python train.py --num_attention_heads=6 --num_key_value_heads=3 --hidden_act="swiglu" --norm_place="pre" --parallel_block=false --init_std_o=0.0046 --lr_head=0.0136 --warmup_steps=200 --decay_shape="linear" --train_tokens=832600000 --dataset="wikipedia_en"
Each number is 128 + 24 x the weight over its row's rms, rounded and kept within 0 to 255. Layers, rows and columns count from 0. Numbers have three digits each. The size before them is the row's rms in percent of the matrix's.

# q: layer 13 attention query, 384x256, rms 0.146, rows 54-62,118-125, columns 0-255
# k: layer 13 attention key, 192x256, rms 0.142, rows 54-61, columns 0-255
q54 098:193114112100145101099105127156123132161109064140154149114098109142114113079178146129138099097122121119118158123148131148134136150150169118143110120123110105106095133156107097138135124088126114149115131104119153143129087101104108100092114123135043123117176133095105133124153130115122116155139169159140099105151165144162112158119089124077119138150109157123142123124119111095106123109182149117170146145163149138129111146130122086160088130114142126109099124170119157124143109135154114130143170134108133125102153146123183108154088116122133152129123106171133131125127133147128153132117130147111128131093133134132128123133102114145153118069136144139142107109082121124158091091128125126118120131112193126168088081154143115123110146124156151108135132155109191117189119149087140
q118 130:164129143116138071078110137150106124104111095119126125146109111147119118113136134108099112119147123154142146091125154150146085113127102138157144128143138113143129132150159087128167114098121166124134120122162132153131110126089080144141122125125043156094103135126107131114146139136113109092164147144132118159142162136132125166135120140115129120172106150213169132122083147120155134142110141128100103120164165116128076159127143139134132112132151122117158091147123129127133179075168163168138142122091143113095136123144170093143114147109132132137161140136150153149153137137101152103057121134142177138101130140123086120137108113149118133089080109171143149143103091146144124102131145111096132141109161093116096136129121123142088148145170155147128123164101161166145129134147159
k54 126:156133149116113129131099116154134130123124134139139103111155173161105101101149124136160144150149156123122132125155095150116075181124136131136106162170155129154173119149152108114131187124104100135129172084153173166125138117117104150125107101134130111128096135110086119099136098140164102105131105150101145101139120097113110168150124127124138156136124091138164154097098153125118176130105105143134103121140161115112155139132160123135134110143151158130097127120111165154131138108157135139107146135158078113105115112152137082149113063140111107112129123110099110145140110127085116173137140111118143124124142097183159100081089089115169140138144113123140111136045127165112166127116153122142161136136202099134122111161121107096087120143128131123123140145149158118098138115084110
q55 106:181127124140148120125115131072080140096116151107131098085139163139131133141135162167131123152160179135103140120134155106128123144109159132119086118114148139113142115128110104119129149145151128145128119197117154136118147130095124147161092115097111095096160175110111136108136114122153096133068114139129120145154149127139142181144109151125103108114139158140096118168096118130136175112131152119117132121131124150070120105168111125131120116157126120108126123190155121118157156139132089151132153137128113139091111102135167098139151115099108138142152106102131123061143151151098142107139188149102164158101161133132130163098111175106118120162105088145134126142139105134140114128138139132096098112136089126114101131125173183145128128087107099117126113101167176071165137123126144
q119 130:150159102133177108139117111094116126114143101099143103112140111142119078096143127115116148125127119116147134157146137126083142116080145118135142136126130142101172096184092102110130155108126178159136115154128129148130096117134149173101148101115137089137129161133085113121123117154084122136082113128142142143129143144140140168080085135114121124099103146106107129161177116086124148127128164087149116118120125161114111085134114123084173088114094120094098061163137139106128134121154131142154142117166109171142111121142147096118128077094119134127171105141147137127098134149118137119123176134112146142172150122178154092153142087117120158156105115137124140115116102104110138139134127088102081129121127122168100144105148154129152141091126101150083069126116108103132118117079137
k55 135:118153098098144145127126109097125114085102129104130121096165114122167087138123111158126124127119129158133153156161153109156080114105128154143085112135130107105129134130105083142108151118139153166109104138107163115147122161141120136096104145094135072086165139115123140115115121112130097142113101118175107155156170138133124160131173166107114125096120148148122121186137108108105175164114152107159077102135131184090115083169097085152150134123126141106173094160104153145110152092153107092170127151111124123143152136108144124130144121142115108159123127092145126122138131123092149151114177123116121145117141122075152100095062151140095126116142157135110146109132122101099141142152122140096100139121076135156142121123172132121110146123145129105112117096156124166126118149087167
q56 102:113102115164156101085123123172129173150166163131145179126123127151122122135153113101143160110112107168083165120142117187130125114133173123132136093114120140116131121110142141133147105162122100115134121103090118121147122172125165134138112121134077117106139145125172144159144143104167140108144134124140109120150114136109125108087152114141093164085154136143138156114145084096166113145110125116132124143100169116079094096156147093137122121129149127136111149104128152111099120137124111178163103154070126148097133100072084139128145110100123137135125143106171139166137119100126169177124133094155140159083101114139152127110139130120103115087128128094094149083121150126156129149110151107119128123138145097133093080142094153173124107162096133082180139168145131145138137117138135
q120 143:125127153154153077132108122127149152136182166112147147126086149146091129171115093108142142110115165148076136133117116126150184168150164145123102095113105190126095159110136129109166147125117139110125118109123104147122121184153134141163110120157049149115129130144145136083107134115143154131166116136110091087098099157117136140125157128135143157150148139144127128121139101098132175104083141102135128153121127138080102103122111137150137115121189116151154125112107159146121127112104100204159099110101104105118139095072101128111152119134121083125119143108153158128126170129103142164127156127118106148077123094142121091134159122110099121137090179133083144111122129128090117140142143137119106121185139114134136123131113145142145144141138140102132132134140117159127133110135102
k56 137:136144119129163126138128111128123122112146117122140143116055174147078118112081121149144130084109111121128094106124150137127118121120120157151130127163125115186114136118064167145129169119131156090105167130103105151128133127130163176130110121142094103116125181144116129142106094070172153112107127121150125164129088136104117114107113097159067146120132127137135143068141133140116125147135112109113155135109121144145092117134142125139104145121153133154127149114142169118152135126118149115138131165112117157107142098093084169112108058118107092163119115086137090114139102133121119120117124167151127178103153125128178129111149174153102129125127117100101189161121128142108144149143111130125128099177154146089172100128099143163151099102141142111123122125145102143125166116097108
q57 098:162116135100142130123128146139147094110131103125137094098157129137127109140167087142146098139150114142103133108143091130117107108096143145137152135116151136128137122113122126110141150107146103173137143091096131121161123126113142134115164145146102085161119132128141141124100154123131107088185123149150176148115130127128121100095102166134121151151096166117096164151159128140120152086128141155155130128103113127159082130138171168097184164165119173144166130100115113167098158129144127096080139120125157091129122179128104113097160091137095072129117092117137105101096161163089104097089151140113106144095065136129121118097115110121133106129154152149153160109141145144121140103172162079096165140117112139125148120090131182120147143119127160120120103143138151107093104103113113
q121 140:132116149088130123148107145115143103115098139132140089131130149159120125125110124138172084142156112124096129097196163150114138179121125125134118082111138100179124100136151139098133117172139091134125163140105144155139147119104138122118149161106145103140127119108143122105180141133138091101185133147154169115101115155122136092085121162095130144113142134130096128126088103085122101103122124169139137163100150138119113149154127111144159175152134160134109125112109164153151147149113124108117164165103191119127120126130137129130149126118130090129121134107096123107102159137159122098109147097131118167124105129118125101090145128148126116135184115169084099113168123121086160120137145051127138103104123128126113121127126120145080103145081182120105130204121139113121116097137138
k57 138:131164147091167132173119119167174114081136157137143117135094168139132116101149129090081131143187099129164164114140116128118143154126141163124183138139179120131119100135145137099127151142172143095115107150110148136120111123145120121116078142132132110170175086105100146150141118126128108146151114114141123131119133111105125074124087103124137122158143123134112100125152133132114130136136083159093153198087147146161099119154131145114175129109150139134139160087102119132115132129128122141147156109108199145112115133146162136142109101158121133138107146106156135167114120206136114117105128130123135137140105132122114106145154147112122156151172143164080144107076110145128113157119140127100158133113170123136094145112137165126099123156151142126134168148138102075129143131170150
q58 098:114137128141134112129091161115139146107123109125126138105144101158134105148094097130115120114090125105115089143137143154132123096108182137103177096144167111085109151151107120116113119124119125132175143109138139133139153104116103122116138151174165116120144126153167120149084153131096114126135146092133167169114073176137117122092117165072095123166109133133090098135093107152144169101139113165139107115114148104106089090166162149079136163080134140139150116142131147150146120120108161082120122106111117148081117122096108150129164108163122122156129088118119133133145132104114074133077121122097120102161128148100087155130085115093146111124163080123139145117105139163123169108129148123125151141091167154141099126137110131145142118151099115161113154135139192150111112135125135
q122 137:117114150148132166140081086124119151135159124124116126141153166127123135107099077132120094142099114127126094173180139144108132104092132113113151132129128119123144166182104159150115122139104103104155086092112121129133176119137131113106128134126145099143110126152160151154106167107099102123113135098168107147121128174153148112111122150099130104161118118134145138161119129122125169124171110135157101110079172130116113095124137132074125158108113111127137079111115150139157116102144107102113101089114085137123118139096131135171131129126129131168140067132131151112096114091124132149084093155133151052133143157135077156126092101126139145139137149112143158125140171172148162099099161134137110144115190171130133129133112113147112131110120115177094123132107129097104115121091096
k58 135:142102160149152171071121140123129135089161136158127132087174116168171134117144084101146122164120125117109118115155135117143108096122107154116154074106127086122115112120096109126156126131120105141141077095128118080075116110136101139165123140123108104150114119129163160137093173155158121129118106089123143136124106139123162143127124083123170105158154165184105098128126129135144147114150139123138106094123128098119130081210104126124126109114147093135136142124126143178153099135132131132137138094103111124106136101128097168145167113130162156163120109136135125135109140103081132139110126091129120065161110166114095152177112131119118144177171116130132178096110135144125164112119130130119155134101152120135166138159096117137129141099147124120123129115177152114144110158137138
q59 106:123105140134163107128153176127118138131162126132125095155169100132133132169084138107105095129133158157175056105126152095112145135133135140113131172119125107106184157130143092104145129109123140174132157148107124136086117131107159151115107137151138104151128159118113141162128133121120123129178109081114157139100100073131155131135177135116156142169089133165109100143137079126158174117159126134138132093142079137147133127166127134114171092109129105121117133142156122168081134125105135104107151100136118158098135131135154081154156116129156113165161103142142097159114084154129146102103141136111164129174139135135107111125116152092101112140149137113118094152153118088142140113153120121108129125128100155128108106107116074116147107131100126188148109099130143131163121073129116
q123 131:120126087114113090131092163130104131130091125139149126157137136130098135144139120109131077126135137153166143087133136096108145162115111133102149152160134135107118152098145100111143128164122167171126168156147144099133114119150145100123101156083139115131124129155117110199152123160113135104167091083123135105084139069085148107127172184122168156157079128157131102142188103154170113084109093114107127120150118151127112123130129121115161123116118112170117121118139112144127138075127150178118138104112132139146112146102155117108123123100148109173131112117111135150094113156161123113120153131111169115154150132092133122095102123128086069153129169102160106128126099124176128119147116104097107107105129130139141113139158074102130146119108138163148134133145141165136109109163123
k59 130:087147159080130119141106107135121117122103132138164140142173138109105113125112160124202104114100137132161106150122088105152126151125133084114164137113131156105157148098138128102115129135156130170139135168116096108126129143087143131105133117149132135144105143137091101162106135128163131073175106130146131133127141096149148118141146125100155141142121112159139129126201108132127152156176118117106124123099139145138113136159111075126175099102130161143162127086138108161144141150109112122120095115087137126115099116095116151094148135142125132123150141138140119139079123138094155135129126104112108090131119120168122097104102092109209087135140145136124096099096126093137109129107119106112120136182165151114143151159111106088082120119170148155188127103142116121161147117174124
q60 097:100107105146113127128146106121101100126132126128176109146112144109139107118165110147146113163114158150109141136178136140145120147116110091132108118141123108156148139121146173164122099143163147155105133144165145107122127103136089109172167116152132158141109100102142167137127096131139122114133129144126082111177174134117123124181136132143123109145123106106121085146153135116103132165084129095128134112124177152121142147152154136155113145120149155132148115124127109079079146050153159173166116134145115095154121194139139110087088143084139149151199129118167145088111099117130103163124144087138112128130099112086133166176111112188100118116140124129107158078131131100106086150159159148122147147133132118119141151113141155140128121098126115102140139128148127127154121129103139
q124 132:094093134123134132140131115133109149148098116102159153134138147135114133139142158172103096135140184131099137149156126154112180132101108134137104131154113116133152133144105158149101126132146139157141154131137133136109110126135102112170124090146181129129116138086131161113123102166152114098134155154137086094132142149126147113132155171163153080131139115115135077144151115119130146172133161104118102154096178139141141106135138146142164153117145145125118141117107136107073162082113122147212144102158108134167126191113132110105066157128122126140172099145141139086124087169126094158155126078112138137105114113105125142148087103144082118145135126126114070114119146111107082142172145103109157130127122160130132111102103119128132128098120141105152158125146130142167128096106101
k60 130:125104145182154140130117106138103131160129110127135124116109137137099123140154106153069108139116160163158142156132087135137118105131114066151074123162097081163139102122086138130163157136116143111156123124138115131126098113147137101141127134092125129111173131174170128145141128159127103121140116145118101105141141094111137121121140145136074129187156103142155156159115127122109119152144123121157135164105154101157120090132137136150128136101161139153190140083172101105091196116113104093189127122143115124145179101108153128120144127113140167128166126072122124127130140170099158124144146144086129118122131138142101157128110134192146130175127101121107141122128084107101108127168092111099142097124115143124110112115116114073123134146099143138119148098127127111131134101106153
q61 095:107145118139120139084131109126150129134145119147170124124121162130100153122136151101122145158112081114129171087157144131132108142129093151154116117111097115183141142097132146169176115157109107148097106115153133137144143150136120150154152070094113130128135076117128132156128161106175121099088094193119160117137129106114121131159145128169123103123108092131135153121134130112143156110181134131115134110111150176103136115094171159156116102174162159127108068110106130129149116116079146158142118152159072121118138133094125118115085110118117127166146173125114110130124109166169126101192098166147126147113154150139117163129131126110125153136121126106125132093077111155135144117140122166101129146146159133156102134167135167139100163096122116094139153132138115118102125123174121
q125 137:129178136128153104098150106145157156142146124120150083113122118118083138135154136144127152175115117147127173123106123106160156133143113148115128080102095081128141106176135145140139098153116091125123120133105139138109076138156156171158167071094101125094114096141116141167151148139160121118154151172120153124122105091148122138121124137149104113083093096137146131135119119127128156104162114149105126147191117174126132128097125130153103124173112138133132101125121108099109127147084151112092138156141094122133097140121115094099121145091116130152133129104144108151115108115135152118187149139126080146138129140154130136121093154115107137158143111129111073115138152122154186099135139184105112108118209113128129102152126167104158122114095158140148162085159119139129109141121120
k61 132:112127122176109147148118125105101164088105111117103135085122107124140105096154151150132141126124105086158143126129088125144141136144131178145135109113093137093096167172112140126145110125137089098070144181108152145173110149127129136144162101143127143097083107113110171111110158097122106131098122177141159086128110146113162108160140098163136116140114075137117166137144151117126097165118100138144106194148106169067118093127151107118092143159114117113142141123116185072124159117120127160070149092106100158142119129160094121137100162108128100139115140129173133097106184137102117135113170127138063144123100171123100141124145138126120139111124156145130098151111106107141146150134126131141114119130124127126141122133160125134104103109117140129130123132106142129110132101134106
q62 106:073148105123097145158106111091143124168100102093170124128118107132133127135111076143135162125095118124174120084149133130141094118117105130133151098129083157152131166099139139086089056125115151132113117151118122152147091102164146126078109130114097159117136141166163148120121109123163090144136130142152157099139149137115142129126115120112135124121142103161114100117110109114103122097118134079129125123157130107143111107130129109137150149124140076106148123111117162139081140140094137156138114166118164163127132184146176153161150128125148108110180109105123113075140138125137113136115144122112162113106163096125125152171169121166175162118125130107095160103135131124126148072102096177089144096124109117148148095128124154123162132145152116140081108145150131124152141161114098